Part of a small language model's weights: gated attention.
Each number is 500 + 40 x the weight over its row's rms, rounded and kept within 0 to 999. Layers, rows and columns count from 0. Numbers have three digits each. The size before them is the row's rms in percent of the matrix's.

# layer 7 MLP down, 448x1344, rms 0.112, rows 64-345, columns 864-911
099:571486459487509491530472460526507577527612519550425608527559518507493507526439512510463574489438435568449493520485473477477474506567490460530566
102:537501508433473428520482476503486489498465546510505540492508531510603487533460484503479576450530429485542491470474469572502466513487511518549505
097:521540524473511487489548568508494477485469520511456547484445498486413469546502491509528530532494489477528437474507536491440502567491487524506448
100:426472420491442417513549472520518510527497474547501503416527508512482475485516492446454522507487481521525460492471520539412539490431444503460487
096:473505510526523520521519540579562489488518468477521509473499502567412544586570524489470504444521526557523421487486540474447442515506538549477471
098:453477493473515467506513528472500424509500539544452508502454537521443469450449484421454481503405491469499451476518497490534496493510581508491521
096:393442464519506502460546534500558484458519472583478472500543510510454499565523487462499489516509528449507467416479412495478509476470546507480560
099:518492531486454547511480521424500507535532514397529428458481511526548488540498518503534463525595524537408526466469462565569435536545484505530537
101:517483459440450472510475482558483410508491363470518438501519479517458409515452519529447539475497564502477511472505493481537500469540506558547458
100:480462484468505485422514403414481512508508474441463450473477513490494464517494463428493527500485443475544496471478489471538473510530513480451547
100:466466501483501514555485514491504507493493571512509459506551491547503546544483477455467481472522536543498496571563491604507554542526440480537493
101:471478516438508450494522553566530506545575518636432481474499539478495524555510522513432445520492423541537485521526506533484478519528455493439470
105:560476512429449456500504518566540516593456452565512519429463436555506476555473458456521587444589443506443498562510501496479513480479430527488540
098:577570554456475536464555543503515534483536433499538528542576484524464483505461423461526444514530482535475477443543557505434534485488496475514498
095:508535490495504553505517526473478473484494519482474522496483530537537553480441530556587484545479505440444577501507574483523553520456569577502505
099:462513539524513514455465500486506532480476485520557493576525512511515532521529567486527455460583525451556522518514506475554526485468539478516497
098:458492476527505481525548509562532498479509469453486482465482479503519495528442506500480545458462536575438516514507509516479440453495479514490478
100:561508472472511533419521513494496493498538560500490483458526485491538483517537490450578526493486470465568497469349498514504484482515476408510504
100:463507527544528474527509535395515546491549505490510508572515532424506521467495497455420496476547476474565511502537499482420526530448477497520490
102:440472529530542448517517399496457492491443535490467527499445506509518452482506537485515500422515479541465501561542475512554528469534538507491527
101:462527507549481472564457526417516479448479509534546474505527499488514474424539529444463522509420534424616567518472482490458480496487459521475495
102:550518477472480511523459518466516523497503426437487440546468533570489510474552592463557569558493452517451482498494489461486516484483602470518522
098:559488463501497497429451541532489531537522468516577440501467469484453504519543503453500516532440501479536522595514493514520478527457545539504436
095:474464578532499489520467412478484563534404529443425538496479504519505409493468450503469507528452509447517468467500451518559439463552519458486473
095:539502481498501453501485442507489536498473570441504540455497473466412517494534541473480483513492466576499478470531489427481504510542480537536508
100:422421468466414492494552466484513512539551486477478466508498430494530494583544455522507522446506437487499564535462508524446485481529527532421512
100:521548449437478482587556474482537522508533512528488523474538527471492470474505454533471498489523495555574484489553484517578494521512523419521563
100:539526463427550472502556517496517526517429521539500485555468493428540436531493513523478524452463563504402468508495506553415549518470510514443452
101:539478511476472544502500532507527502432526511527536459461574457501549517449535537440530541487505524542520426453463495557499516522532517520522531
102:583530492481493495527482533534483535502485432519489509524497514517497534469494489486496498484487492565482488532469494466548644479522499543433496
103:476419497504494454459465490494473481492486501464481511465433516522488555572494487540503378472455504446481525489516514594497509504479501432427466
100:503497538460553466455530555525458482424513513508480437532483554453547490536487530522449530495456519473535462508445515467462552515570497543545537
099:483557515498452479491484590483474517491471531508534416495398460452468492485536553487569464488543537457487501590621405558514495505542544469518509
103:485486474490480373546535485517527444559479525480465515501513509509508506480445605513458456559510466566522482503461430517565483522531557521501486
096:517589371455545500535439535487479458499513413442512403421561509457521441446530500545472538527435506487472552602480560484458543505520549562544468
097:487445499500483487544567497513487481532515453433549469462572491540500492484539502479549499488513475525549523573530568470514529576522499531505462
096:547552469479485496505515489481497541602440517544494420406494518506487518497433479461452453455535511468480516506537513505516541456524528547545480
104:426429465513511479526546491523464410522525525518465455493486544529446394496497483490502514498585453482505504505495521486558516492550526507506575
099:573503442470511498500472494510444470527396544464431486471450483484470528460492515496511456430480490525458505527513486378532465463557446498449359
096:547524443473552471539434515525454540502516525518472509487488525464496524518426508478458455435413518508506526462499512569516512507522521506458530
098:489506452482490475421480552471489545507487541494499491447534412538499488512486528566517447527499453485533582524499477520465538510581480492441484
099:501542435480506466485446511472466454487495571463457525468466412546535495513516509573475487542451507527501481439512516470467526451474479466504539
100:488512497484445520471500464478511494486507499549462418542479483520499488512469513455541544516529482434500491508516521498545503520582449452477472
101:506495498453541469500457596458439511520502456479506528559479503505552480503492471459576546537622446548536523392466450526482454504477493508465497
097:448497490532508507542498480454531491526495498518530464465534439499500474480542510452507500478493479483429459477460430491533548459459476492545582
097:440474535506514471506547484528505509573503491545533530503541445529536425506523496458562532504460495416473484438418535435512519503474517439509452
092:534461513522452461500472456499533511401467494447495542528552477508486467518429490518538593471474487525514558558559501513437512522471514478516509
099:487528519511453526520481493493516550494519487510500516411428494452474542457452519498488544568506512483497447461495451483498525518440491512531457
095:430482507455517500524513501426525484509537500536528568574583475505489592495495527477514536540493542545439538589485436461584470511516484569530479
098:533503506501491512483530459487478446516559488499513503538534468551536576478450432525524501506501461558527482543498545485544525464468556570503496
100:456479562507504480539524483387475499418492483547499486532523509469428470488441476490431479513536504503482520491529485561416466514516531490499466
102:455568570502458526436489465516467454527450518570493478480434521539504499579500444624478491460466526482506553514488527529505482448436458487529503
099:494477472494504473457482496479538496563504540478511503570483501486485499474462527471462458511513538526491483479481524585447456466501558430509539
102:568545504531476482432518476559490503532438483432433516471481515523463485468498450481476519484517545525497511590534486544505473444501519461435478
104:475432451492552541507504493561595525490487435479522510473482526561499506498512516484445549520518510473522523490530456520506439515551491455539482
101:582471436544439514478481488447481512492491489532498422568528485470520530564479524406472486468520496470511550465518486497526545519432547518518518
100:397558533528522488483478486507511471421495521510507500529489528478480508449483529495484525561448480459487526510451529459488525533496566553500504
099:466581488522471463507474519525514499569528542550468511434505531548488469545512546467523534491439490515437463498445516459458525462515445460453503
101:518489553571464503561512493475503501533485519429538500463455517526477437539497495633535592533514576454465446511531530482567484470478505592538462
096:473470519485486487510511496442558508549514471517517493510554503533540606474571525519521496527538558557533510435493498416430409623512500465534564
098:544406446545533512507500595546538488567455486474506498422495470505519541484471497497518459556403487551520539443505499457481506535508466503531516
102:533485541505522466501563532590516486493478501491495488504547476553528518538501502530526501470491486530547490460471439497454502480557552521462552
094:459517533533484476506480529504494516515557534388501491628484516465490460465452538496581516479460457456536435541493494542480530461561418513470477
098:471487388545585492506523530477441563502557517534448453542452485487549435571492479501474501474506561529557587443491579445360514493488447501519461
102:524468555454563526463520488530514533482563545521439516505549504564437538476519552554474513440440476501461483513579485581505472456500496493521534
098:527501459519445513514470472495519568400481502477485531492605462497475479520550479562485542540443490499492543504480464472514501466507524517538511
101:518559504511500479503385537446490478559421540468531496461509510458474473543556506504446468501534491463528533545513505501481531502435516549499531
100:495455527494507413570544470454494440501476509463503390532522467535474548483386453528472484517566480404601508510479465523508481548520524531506534
101:534545530529539515501519547413540525512462461550550518514530554507490509467512511579416426536540472537552430570513582574527464503575460478494536
098:478505410504523455485495489479494499462455498502520531513491508493589451493497488467508528476510456499520502464496536521477506433509481493572547
097:534510482497453584482489481548475492517575543542544548497559504481482547462507475478468561535464522504522527503449510478442511505535454582489530
098:501476446541530556486498541530529513478511568454490520556518497522480512476482502514498501434503516497542406448520477426495443465529475524530436
097:477465539460560548493474514481522459518499469477445508510422536511470500476502531593474444540551400450431536405461459543512554456497507491591549
097:462524520477459485557516478467478509500444562441467428411491506449510479510459562429447505534471479554482526557534571459485514562518519553537494
098:516431423482468578471483472513568484473511501434506438486523505491556529559554523524493561524436454484460465525453433509418552504477507514497440
096:452479516491507478545510383476558540506478510500503545474516545504480531415495405475546598576446516485506410491489543385497562545509524491501519
095:506471524528463526496528499492495521518471521498468501542539502474457504527525510507510481499589492462511428504533457560515520484501586481519475
100:486475553517451496521481504489504504543481505516442506518476538527498484496473467507482442485516494492489488498539525507428489492493412486571515
095:464402581474509539525465469527553550523507488531539510554528519478463576576539466490504580439443506500549440402481537529521525543540539512582500
098:487452444468495559559509448427513520477507481537486504449487485453559455519474476484480479496556464481490542467510499555440442463570527549513576
096:557461443457563475480427433483534507454472494422481514473575526477572487448468578505523457467551424460451447413503445494491495515478438480597454
099:465457487501531491462491461521525598499516485496577515510442520501490531591502456478570461610549530503443517522528539496496501455503498499491544
100:520505489475519457536490467554467514521507490449530461450444553501461479483525528499465508511509447462546541577495528427523496477454500497515460
096:521496428465491442476455518480491548537497457561469514510611565457476448495560525519521452531500528490521534468495501522438531493517520521529491
099:495538531497485564490482495540454589527451526559500462502461479450529468501526451507478517430449530442497514493475493561485553488510457478557534
097:466452519530545506434502486423459456566581505468530497552493479454504387530554542512458609463494504586500516452483509471504416502548563489466462
098:475529511469492477502504511537487503475551488556494476378506543516486522549547546492550502465472515463520499481518465510518510414473444570513455
103:523498486522456562573515431495458559528485569480492514444508378536532437545518449542533414475458493446528495471464476496524518552522426429448538
099:528483543453514483471517531589483448515524459479520501553495459516493583505459454465455552484517545475554492413511521511536508506536578480472458
097:496494477497453482533485445533486493514459453474487520531512499519488502451511503522486501464461456453496423553462527476494535516531513551430505
099:456492447547504477490485508433476481514485515459528447544492523504452561528460505514490490466502460462582454486523473598504493514482497565470482
097:457532458502469546490487392476533471483549551546510493502479471554516485580520533487540550499424505488471440490510420513438463461456512484495491
096:517516508529505520461472521509552512481528506545494561468508509513454568506556507511496420510550514481511565417653526422510503522487536500497465
097:532557475417468513426499440529528491545495474513473485484480514471481527507519522472540514487486547414526436449519501493503489522495460554502474
094:520527487457533477493500476450512513457541538440447465511487472504475560563526554472483487521468469532445522503517524518495524478512527462539513
100:487555502486478517550526545474476532467557519533520481512509511459552469432503500542472491482455527472470399510453461521556441471521500478516485
096:540477516463512493498480476497512492487511542542491507485462465499490549522553493412463499502490551455476504513512427517488513470543451498449465
100:460414487571528525476437545600447497518535519516502425444531464467510399481497489518462507585554545461487495422552477491496515504483453461530514
100:499489466505506493510585444528538541501513528499479403472494575520418490422483461476486452475516495539576484497532506490494484525440477412492515
096:549532525557474539530475421452505505473518450414448489450489480488484406539484423489448520535533457493500507488527500465485502480474479460522484
097:536482500512476542482507467480536502490474448495481471402542478499522530434517535529538534550499480498564475549541473422458462508490521475518498
097:495433474530521524490499479556484466434477522418552527532419517415526591497539548480476491502587487523510513567489482491536433489455456409519453
103:475532465447532382545470448542531512542505449438452582527518480582527504544469534458538527570498516521464492498492427464505513519555461560477502
098:492527593496422517424501547524494481430449528467557415490464484517601480474441495525526486511513462502492496536473471513489483479508452473521519
095:511512533503497552455444581438552535512457506432451482479539491506527569527475511519460428550503620527484462472574513534490514470519506537535484
095:478537558502519501498504571435550616447470451510487539499496555528588464500485605517480411456566475473440497490490516530505401467540570527437515
100:467516495510501437485474576429487511465542503442519508492428523501512508512495511461532521519432551523454486490471538455477568501539436538480523
101:566539512571507454481568480492525487515470486586493496440499535456498518575477508531459478401524534480484480483560479330553531465525556392474533
097:548434481428502359485584488495491448602494515419472516506500498453510508520548560466520480522552501527486569498562472536494504488504525521471524
102:469538500543463454469494460544447554529532507494487519520477480542477498487500502505556459405435492497482456487497500442469518524524435550484531
099:506502528456611477446498513512482469525470484456507560430462512527532576454495449548533477534436565460516462518489486540482532495526440601466537
097:501440489535504455474457548559537455431504485515478502525493479479534540491497530518440488496490481494485504480529508432477500559552537462558528
107:569477612580514527503548492556519512525485479463481514564486560535445516495526517596468495503508482464481512406543453460511436530545594495442501
098:458500464542506486372519520483439443511495501593575465463567430481486526557472561462538480459454548575517463532482543504494485437536512495497477
104:478455474467465551530471480480485515498475452501449470478484551509465536510493559449581487552492549495531485494524585567510472462556536473477527
098:472533425515557481470570525509483482527515477498571538533508518506487457530514453563504426494547543512480508395509471571502478521461439431499552
102:431561593500502574508443511460508478524481519454528467470497508495527521504518570451501571454497466528509484466459456489547481524443527460532523
098:484564564489557509457479486504510487559501517573496419548452497547506518489524534512477521530551516476503465380575504556531533493479469510555523
098:476479553521462592539573455546504531505484461501489477514429509440471432448502455555523478556502489448527499417474436483481507533484560422531534
099:483527584536550566403534501470469457456518529519530531511466481515546520481530557525530478508479495450487502451447444499530581487482470393479500
095:457459450493519494501569546519471515437530487509444457468483403464450504498462483503463456539599467389476535494498567528488431480563562478426501
096:463525523564537504476494523577463538555461473505489516475469462515563496468472458491512489505486444478525530553482486512460478515511473537448516
101:530546500515476463560502485559558496502458509559503565519544513524556449466473519507511492516551500440462546418501497466542573516478468499501545
103:544450477536557501449488489469498470543422519550457493533419569498499550526475533472531458545435519508425507460500468454471602478527500517528484
094:529494500474460488491461385433439459525519422491448477511503508507479529490499456486522433477461527488445660463539512505482542469492473559494511
102:510529547485499512448508470530457418480515544414518492515606450516537520548532562503538546522506547432539518522433475428472498515489475610467493
099:506578492518483497505448450417441518473486480447458507519472474416556521504445525493606511575546519534565607481443559463535437463527523445456507
119:487501512507447491570511475500517560506470486498538493528507491457571452548556506472445497510593535519500491502464531477449441438486490493467446
101:439488585532502401520500422463473491510523525472435523469484526488602520489446548489508511557567481496445507447531469522484443541499534547532549
101:513522518525480512514535486511544445521461533421493493513506488466477498494491523383465532423454464508509534593525480503555452528518447448424425
102:444493448493493455508462526521524450470508502499526534564501473488510488466567560472548509499470529508525507543504478519513508511527491482529507
099:499521517513528579571553494497545475516447473494522480531455567477503441504468493420513521465499480417536553569508458496461542514464504557502534
098:503517489546457516554477494433528531464511441463483492468524503505536538471448500470504521549500536446494468479523556553517513496502598480497581
096:571513540449473543508539519494550538485529550467512470414528481454530463465487567503469516503537484469502473574513465505461486457489509498500504
103:514548505394504511545447549498472469480492488509450508466514482472472430500570532502532465407487455493490548543564540449518505508510519519446503
099:435468523467460444487505509487444503467529444593501511426504532463562616490541519474544486484427459452514429483441520507552540481424475456528499
099:573526513465484506544451513498546576525451579487463453556515451493526528514508570457514489499511519475602516536493438515500480532457583533505485
098:488491534492453482479462500526474515567514513551505519542448466501515540484496516540510571514544525533452526586470516548501492456533584518465517
099:577494513458504460500513498457535555499470529425498496463535493536477493493463497520460539566516578554462531503460512459518494506568493499497454
102:537517485452490405546503521536552503506455472500533501544498479510550507525439522572470514499465491517483423490544463447493467453501564483569460
141:504464458517456473529531506562527451532550573521448534434381560467538514461487433498478507488549499492507518549509502469542469519532490477482538
095:537505521512518548597472588462495503455511500503494416466510538471529494499467546486480531482572519540479556446519501513552556521537477466486464
104:478507506484461496452434604490480569515493516562464520452430460493483588521548516541620539493488500534525434518504540432592457484455534546485480
098:448501503526528501512451453479498503499504485487491519534511426543452542494530528462505443499478515414466558524461496554436504533482491567546463
099:437521525495557446531517535565486505502457476506518480578490506570456591440526518511501480484515464637505436607488501488511511533542520510511512
096:466531457521516544516507505503443507495494525471488456447549482451434520566550535471456472494545509431475462461540531564457503507470492526533508
102:512537489521516551511459539540531480524635464509465547503480523501550485454514492495422464470514464473431531434538495474496502524468416485515478
099:469484432441522489489470422518511476531558519514484494478420576500533453517492494486527562471595471485523421533478472486567552533488472459562468
102:507494494478506541489564505522528425485510494515494473542472439491514514483576524426482504532484488503543430567492477492542414502481532492468450
098:526509436558470485533537554460448498523481488578528469481489490504580541488482525480495502464493409526429483471499457441453495496455614432456596
098:480440474527475573497540518521531434520550486494411575505560498538465559524520439547539533500479578534430577518503491471468513461466501492498458
096:565509527476518530557484525444504486503484509547478416484591492514576407500444458546466442588495620486499539533441550497509490512487535477496470
100:519427533515531559467430536497549489491504480552531435471493502517527537524508494542572495480472512480473492487492464495422438578465540452554491
101:463524412480456500516570555504539458458514547526493460502520512490456553478559495503548547541494555488411384458481529491459429514443606512453508
104:562538542547456543402489528526509433474505437475530513536498497495457503493501495535517476504499495420427515495562434497513525501447508511486508
101:515461486482472501534498524474463560520529565510543512563509509540520520458432537524623470466528455448536539506484557507507494468462477495574499
103:465493527405539483495456513502512468550497520539504460473478497450464485529480527531432537547517492512529545487539490517584483454498574450504512
098:457550501506509405486501479592473556506438482489552487475525552443450490521506553496526526538416479520514546542553538533497474555496474549572517
098:481456479526522457494467464453472514542489531497488544487501531446466474515516554521512528535562586516492563483450473587484568576499353444551521
102:528512548484486536557506547476517399530509536489514440506472477520460508530502409527489520521487501598502569557532467409428453509565588482460535
098:554492531486498505546490510506530491420508573456518407596496470450479558488499507537413501418501537495589495477436511445550512471465421482428527
094:424552488529412540523478459524480505420452496537499503470513498542535528589490545479517505448561507518563518531523519537504495558561531534501512
099:583438515552524507482555531415574517551463487518424490523503572555477530526495507532525519462547533475505475416514481498493427460527578511476545
099:471480537522484447541504502495475587573501576554468501500508439455557586461502434506517488490483496582509547559477467519471582481419480491543444
095:523560502479534489533522489533528526447535490474495523464519471502507516457526478540514432606518457471514553498595476539465560505560489499514492
101:560497498494400514490501518540480487513445524567472495488508488543477520528482517524482451465414455529466539491420483436532439505523475429542504
096:455578526438444518511522497467490553458500439481475568492478503590478480516433470494508513478468528422517464509497548478482497500537523518455477
099:509563501533469473509492480513500617487564529501519496425490429506426498575476539506490493536512452407448534589444497437514563534514534465403439
095:489465560552476422512498442476465507502536592482483499500502486530502495430468474429436469585543461595493553535458449484469451461468490484511510
099:468499399534480546533441445485480516502532504548490415491500481476468521466454453428513500512541539433525555510451498545470624467494468456518447
096:493446580490469462492485477614576417500457517471466541426488546462529452487496542507528513462498539516455543465512520487517460458511544578554451
099:512579491455564518511514432533510410567538474534540451470536510456536504524535492466507526520530493519483530495447436519476513514490486462448459
097:530537502455488495518497441522509499540462512442491538527533531488564535545495470507564475507554525461483462470550522536499544507515571530501515
097:460478471498452530468497464477492472489523561552539529585414515480505418446464544499490446529565480532491507500457484506475481492466450485468542
096:522545509540562466490479514455484403539509465500492502498541507492534479478475566518483525501457549472543510512442503547558497538488521536510462
095:535497471488477520471544393414515482452542501545481470462512521447491472497470567527540497545476503415527499499517477547521530545539480495513522
099:455469568437534450556472417530447558555515513518477493531486443463509477544544516501419480529531481516556494503489515431508509544545484488533508
101:506461429525526484540536534515510489464464490479444507545516511523511470511505513537430515417526470562488503505534516454517528509528540487528496
100:524487467434452442526473491584506540424520473472489528461539503502594525498537485496553517513460492575480488544508511605457494493480496460433522
094:469526498456505508573503501545499439494539475492514536444459464446494505469495409488477455525504503520487459536491526468524499510473457485547458
101:499575464563427504482509503443521496490517498510514494445469509510528499517510488558461473511477492499508417498533469486524468557468504465429503
100:483510522483492478468477576447461537568494466515512446464521533524530546503432496524476491481483528445511541521485509478588409514513462478460455
099:416481506501534538501486500452468555488537480519509420490505482509509555522522480494519566532542483588560425446516498512531535481461473493500508
098:469533530525448445527508451494479536466472498525522501521455521463506454508491494506496473456511476491506504485488495543469446524514420508540503
099:516458519515525501547487486551538503525478468528537491563423553440539497469502603443449540471532569588503485482491505511443518348492556555502470
098:505434500387518571438503596539494508523535423546491491538579485519516537491432500501455487575453574453532469518511526511548522495474480513422540
096:523481514467514528494548557487521539483453485489472489432582442568511510522487464565437581490474400581479543481483498502434464581548497458458511
100:586525479494469480518498509426488520480549521467420522584516529525517485473539536431459520558476432494447555543503534406516540470481496508564490
101:590489506482546534457500541518413406515508436418534390601532527498501507555445594526525513504544505471506484533560465491522479365436498573523441
096:552439502505520497532559482506520495508510522482524410497536542461531545519509502546533482428587510537507513460445528440500556481459462440501484
097:458495481530528494481503499485554553497598506583495434436536517442464494501493547429592500588579443474541525531513443455570468474529478504490529
096:524477503455433547509409500508535582466513450516549531505534482466528493504428512493523462552480492483497550511495519582484518540473488564489550
104:490611508524543465506447479482496579525467496478503455477550578474480572517506519522438549497549540511505478626517482477563529489509521512506462
101:497485524466493479476474548448540464451551546441496457499503469551474575471480513497484443474489512452475535576486492485451534465523500532483517
100:563528457508514438457492387523432437540476444528484415539509476478529493494512571462504582492551507511524495554518524523528379421459458489480509
100:512487537492560488493504574442541545538547465512527514508515484527471567534508513509560481509474507486585522501548550501524495485486494501476497
096:515488485552458449456469537502488522416461441505549474514535448524517479495504507512401495484511496493468529578544512569486456451506503481463483
092:472453536513494447556540523516556410506536500469509553489512553422459562432465580544461487500488485450498544449567498441482476505513570532544544
096:432475527461549474539529498485528529447547512527472431526494509503519442497502497508472495531432486531553463496487499506557439567523576466511505
096:503455534551496526549523511476497482457534484489478483530507486451583471532440469464505449498432468452449472499543520514520563549544486508497519
099:532483473480492463484516551453567506466502461461507520456557492543525570513493448478581488499545480470487474544465549429500543474481557444527518
099:487437485481480504518471470485504463542565491514434518542398555409473601462500457577537472534425472573484571506509421538529551488539589452522488
098:511506525449538531533474588488486535480492455499539456597520468531539508539526533458497468520492521498421459451517519635556476487493483495477416
098:498545438468431471550527522517495485495487453556494484540501513458468523487493480475486455500555438527480554471503485477557438485508431510543561
100:511484532554505514498449514510513510448511480476500490553524492522475461503557495555446449544511526637454557550480434481440526519471527563535490
096:593465395509468454491476526558497488478554450521427472511512542455525417512538505500505504500451540508529466443521511561480523540501662498534546
094:501522445517433535469474454526509478471499516392447508527474545442451497523590524490571477548440561521431481494548534612436537500424552488454543
099:441438462493482549527521499476497536528556521465511470469499472473492441506494455464565504479441529535442538543485477563551404550528523476491520
104:490458448534551423454480498540488536511487590538527505524483461488509477490523532530536500419480468484540492429539487452547501475545484508460539
099:515386444520585478537523433486433508484514487522467490521464490535510526498539507507430482471475456530435519578466439534466506475512543435552554
099:487509499477471499450506467562497531461498468458499520481526487468430516504557577504533520523439466495503496499568454523431502501438537494480501
100:491526498514493522503504460461548505589482491493460509459495432457504504535513482466556518499494533444444563539538488464455529480487535575509567
101:565526486552511494499499472431461510446510445440524481563496525529537493422541487460479501447509529402504492482425488414457512520449399582535477
099:556411551515503562506503511538511528473515484517528511501555489386477549515532518446488546454488551460425473551480508533531533505503470492484504
097:533460484506538509458527560501506487493548476562477485608496459447469472473482528480448498560498506437477467548474456568448481489535530531487516
098:481491486510488497411521510515504530546472544539537471521515473414457463482513524445497530397415499477519444463492506447530488508423429479445480
102:523560525517485483459515428436420531504489531545517487515474547543486547460509511460506484391445522507465475552493502600461567529421464457450508
099:564498536566533467520535523535474523486503551507539533462451495522496483515531459503365505481512549463448511446469501534532441480563485510459465
093:407557479516502431469503428581454513558425605537509563479460508476466506456495498497482515459545532477508456549543491524546509425511497498511504
097:462546526492545571511443477579484487535443488524494473492597560508471470458529479473532443492433511553529413538522477540531502543497530501556579
096:512504497442451502503439463467492473493428493472533479476487485522506486500470525452503532503559512501510563454469511504426502447406562436513567
100:470465590526492479472470459528433481438564516423495509389539457514481487495459482505436471493497461496464485508534476480505471514440495452436490
105:455588476476491505442499519507534415409473481526513494518562492533489421496481424397564502592493508459485519470542550444482506415464519528544494
098:550449474557539518444511520506501474512527479457552393443478477513509507540462520525484504502534487543449635499477487486457515545551481548548525
096:467497510481531445439505529459534444467536562451496479515499495560522436542491443506511462459521445510495468499445476574516490535499390572497450
104:508467449493531510524516477522501472540490540470418551532512534516510491443535475546477542481526502431463467499473432484447505479554555496497600
095:525487440440493491517566527474560481519521544487521548515501549501515552540562459480542499546618490504548474510478507489558544498467549536496491
099:500483490585501504495481538506529535601532487471523525446535483487512524459461497461504468580559479548524434469517470429527631531494550521454467
095:444547506492511438510475539539453473521529472526522494528507574501532474483519550509473541514530491558472521453453475419515558439525465571459456
097:466505481546484385525522548561521461513482446442541485475570555476512554429520457448522501433467478488486452502462567470469483481516446520444557
093:484454491524539520455501517505589571537509544493524524463521543511464471455499481478526503470497528524525494562413446486557485545524485526465509
099:517457477497473472504477459466542539475520487516478545558568502567483509468576529518582567506456507566472368512578590434491461533491467550611554
099:474564441485475502518475569594527487527493516426455551546441528538501492433470507530541453515486483501530412517537494429598482437489554562604475
095:550552621520463471534507468569586539481564486469482553491451495579525530478494504534552446559494506466530430515492556539517492501527495491572537
099:533553486473481508565469544490511429480538613509461547548471424478467475538506532557477513485501499533466555482436508589503531539508605474534509
098:444438440513537557510468483466483480507501514503490552541465536542477495465561465503478505497532523490461485477511437506458552561525518503415502
103:598522551456513526501551472554454538510525435459454465480548481572459533611491477461551478473506520533453464482497584424562401525633477477562460
093:523532498411546518504553473520510485533513514538501516545526493544519453450450486586495493448502496478537502542530461537497544513496497482514483
099:492496458473428540450442491501529520467575434496452549510469480467450474562531479551525515541497487536473442421481453464528529493547461476472519
100:558455503410520474426466541473485564491537512510494425439491543499443520501524507538476520469452566562555510520522585552446490547517462488528508
098:488454512510504544562524535511491458522529503507484501475495405472471543452525504465502516390503479438536489453464469526611479467489451569493488
099:534508518456501483582547495479508516462491461574512455481483490594454549418496477495492515570484464477523575505493566491531468500545537553549505
099:499498550463475562545476535544504482467576463464510497509467542467444481417499520491480507496462477513524544545448485472487472496477492457522532
101:487460513430536488477508455533534462497498537497542496499517571488538494523462498562540530398493501504518498453517500567471564493507464523487466
098:526515476470519490529410468503489495515485500511455487517504488518488470475437546533487454487492537512603469532494524516546525498529467453516439
102:438543500525448514526397463426507472516493547495513497494522454511501427516507453521507493482514500490528452552410426542559564502467550497514565
101:519427462472511560491528543536536532537470559530529515493554514500459472496508514469469464502450520475480509450495469577478532484513469523498516
100:440531462479441586483495473537468373494560512509463501428438493496530576502459523511495517580453503488443515483510485595470532532492474441462527
099:523453496518491504493475488524463489585583544529451463530547492461477498476540530452535445515513486503448444475495454478469543434480473466502473
098:542459491524532511567465496536476469489519494566557517462448510553530506523516493549532491527484474566517540572514476436514506441491514493461482
097:518537489446483482508436499474487507488496518548499459500459479512453584542529502493537542486495475523473526424528444442524467565491476533531502
099:521523544503507470440550451452500541422539477468511537503517534512478425483492484610578467521530552490451488435543557569522515520535530489529538
100:442502560463506448572482451602464558527508538477506477605499437474458518534503499531503526495506488564527478509512526530496491476497490490501459
098:565568483496575519499464544542520467541497536555531428468458517465535547470480536472480452486486523523563529478471474563489481554504450481484468
099:539478429478524484539537456458476482501456427472485579441470551471497546479512491366484484504445456488580565500552463477534432506607516556500445
101:488565513490521417455508459490461413481507491524470466547512525473457478523455451513496475516529442432573482471458455435456474459516517505511449
100:465476519499523494527453445477526497445488501479482513446484479470513512454514503476453472452528559484454475465437501485478518468458482497470455
097:452521514495505581474513510494515496494522459572480485510508494439414550526441485524481476500458480485465549461472410487498557520501512587566540
099:538543496471487397490480490438430530520522569453497559444478464574542541481512547494464506512445525595484532503436513452518540504516538477495448
099:507508523466504467482505512541527451559562480433494460502405553505546524496503475530472493538475492484526504493488514443546530537532504479490557
097:509520559462451507541504443485468567612478567493490472558480495516518606584559469486617475556494476451485481512494582502491473453545509545580491
094:484555513405520556541510563483566540523546494435522486481488489514469542562458472515565552494487454597539523449495452536553528431560510555502470
098:541580529444495509483481436534555511502581463475526474494522525472475435451434469494528470473490457518468543536511501571501454461493495508478499
096:542491407528524587533498468565489482500470546505571531498470526505498508458494478460482497500525587472460522493509478524525555444508479537409536
094:444459500490511421472473432443480478486451499508484426509563504335488477520474466506413476417494467479470545496521503470525492452518521470446431
101:610546580492491524462536455456454532507485545573555517581521491542493424439520471558490498525545480563451504471484536515490487474491563470434447
100:560467533444482530569513514477527540492465515485531556458474439513583551529477475482430475523569541525510475480550490466412501489521501563530446
097:509484558488483448525519483476421505539477487450557457539531543586523425515510576478466523507506471485533543464487524533447480488405569533467561
094:436519565534469483552503472512493454465544460451506540501460542487462490460526553585472503469469500480436570602527484533470556497522517417407473
098:467476540467552463494439477536562495495465492508527514418572566545526459505576514594499536483490510536551475526489517482516555452547498496454531
100:566486422452512518542535462507501514553497486444470533556520455523492442557538544435505581451564568520506469476457464566469479480463526458531511
090:443496542468518542429457531504539498459461447578463474555504544494496485442536520526410517516498454542477536474511523460535533474584489518472489
097:484493486527508532472509492479512534428471537487434415528448543528543613465523457461578429546489553561511483518547464525487469427540405536477494
102:567518491433461518541489508527489423529502444439545436543425544470476507478503530447555499497483510484527553465556511524428476470547431501555500
096:422506482496503508518484470543532515470531484539532455543498449498477540509548508518492459496439526442525514492538438563514503513504447538447502
093:492494549529503484464523484550515514519517510447541555492535510498502542455532577491568484488525549504478518466450467568518525503458458519482508
098:494514522501466455517548466513538508503484498469518511571543496551476480533453564447493450488524496539489527487451550555537497478542470495546455
104:493483463557491461526537518566473484482485519445489523528551478447475473538588559466499466498522469537470496461546537480520482512536461513491481
095:442544621481554542479528468533538468574490489483468591464484502495482439524486488542462496484554499507446479548474548519515524493464449462507467
099:444509501586503520505471445496597595452503479495535538412549475474555541513398451487524518479564531511485523571473530462500489567475490497523495
095:454489438446506481501563535513527507539483453487540500533552533484452562577541462532464496507535484496520493552524493488578497436493498503503510
104:472516491540485561495516441530553448438497521489558486558474449467533525434503541440519552478418493548488505535462465547521481483541432472492487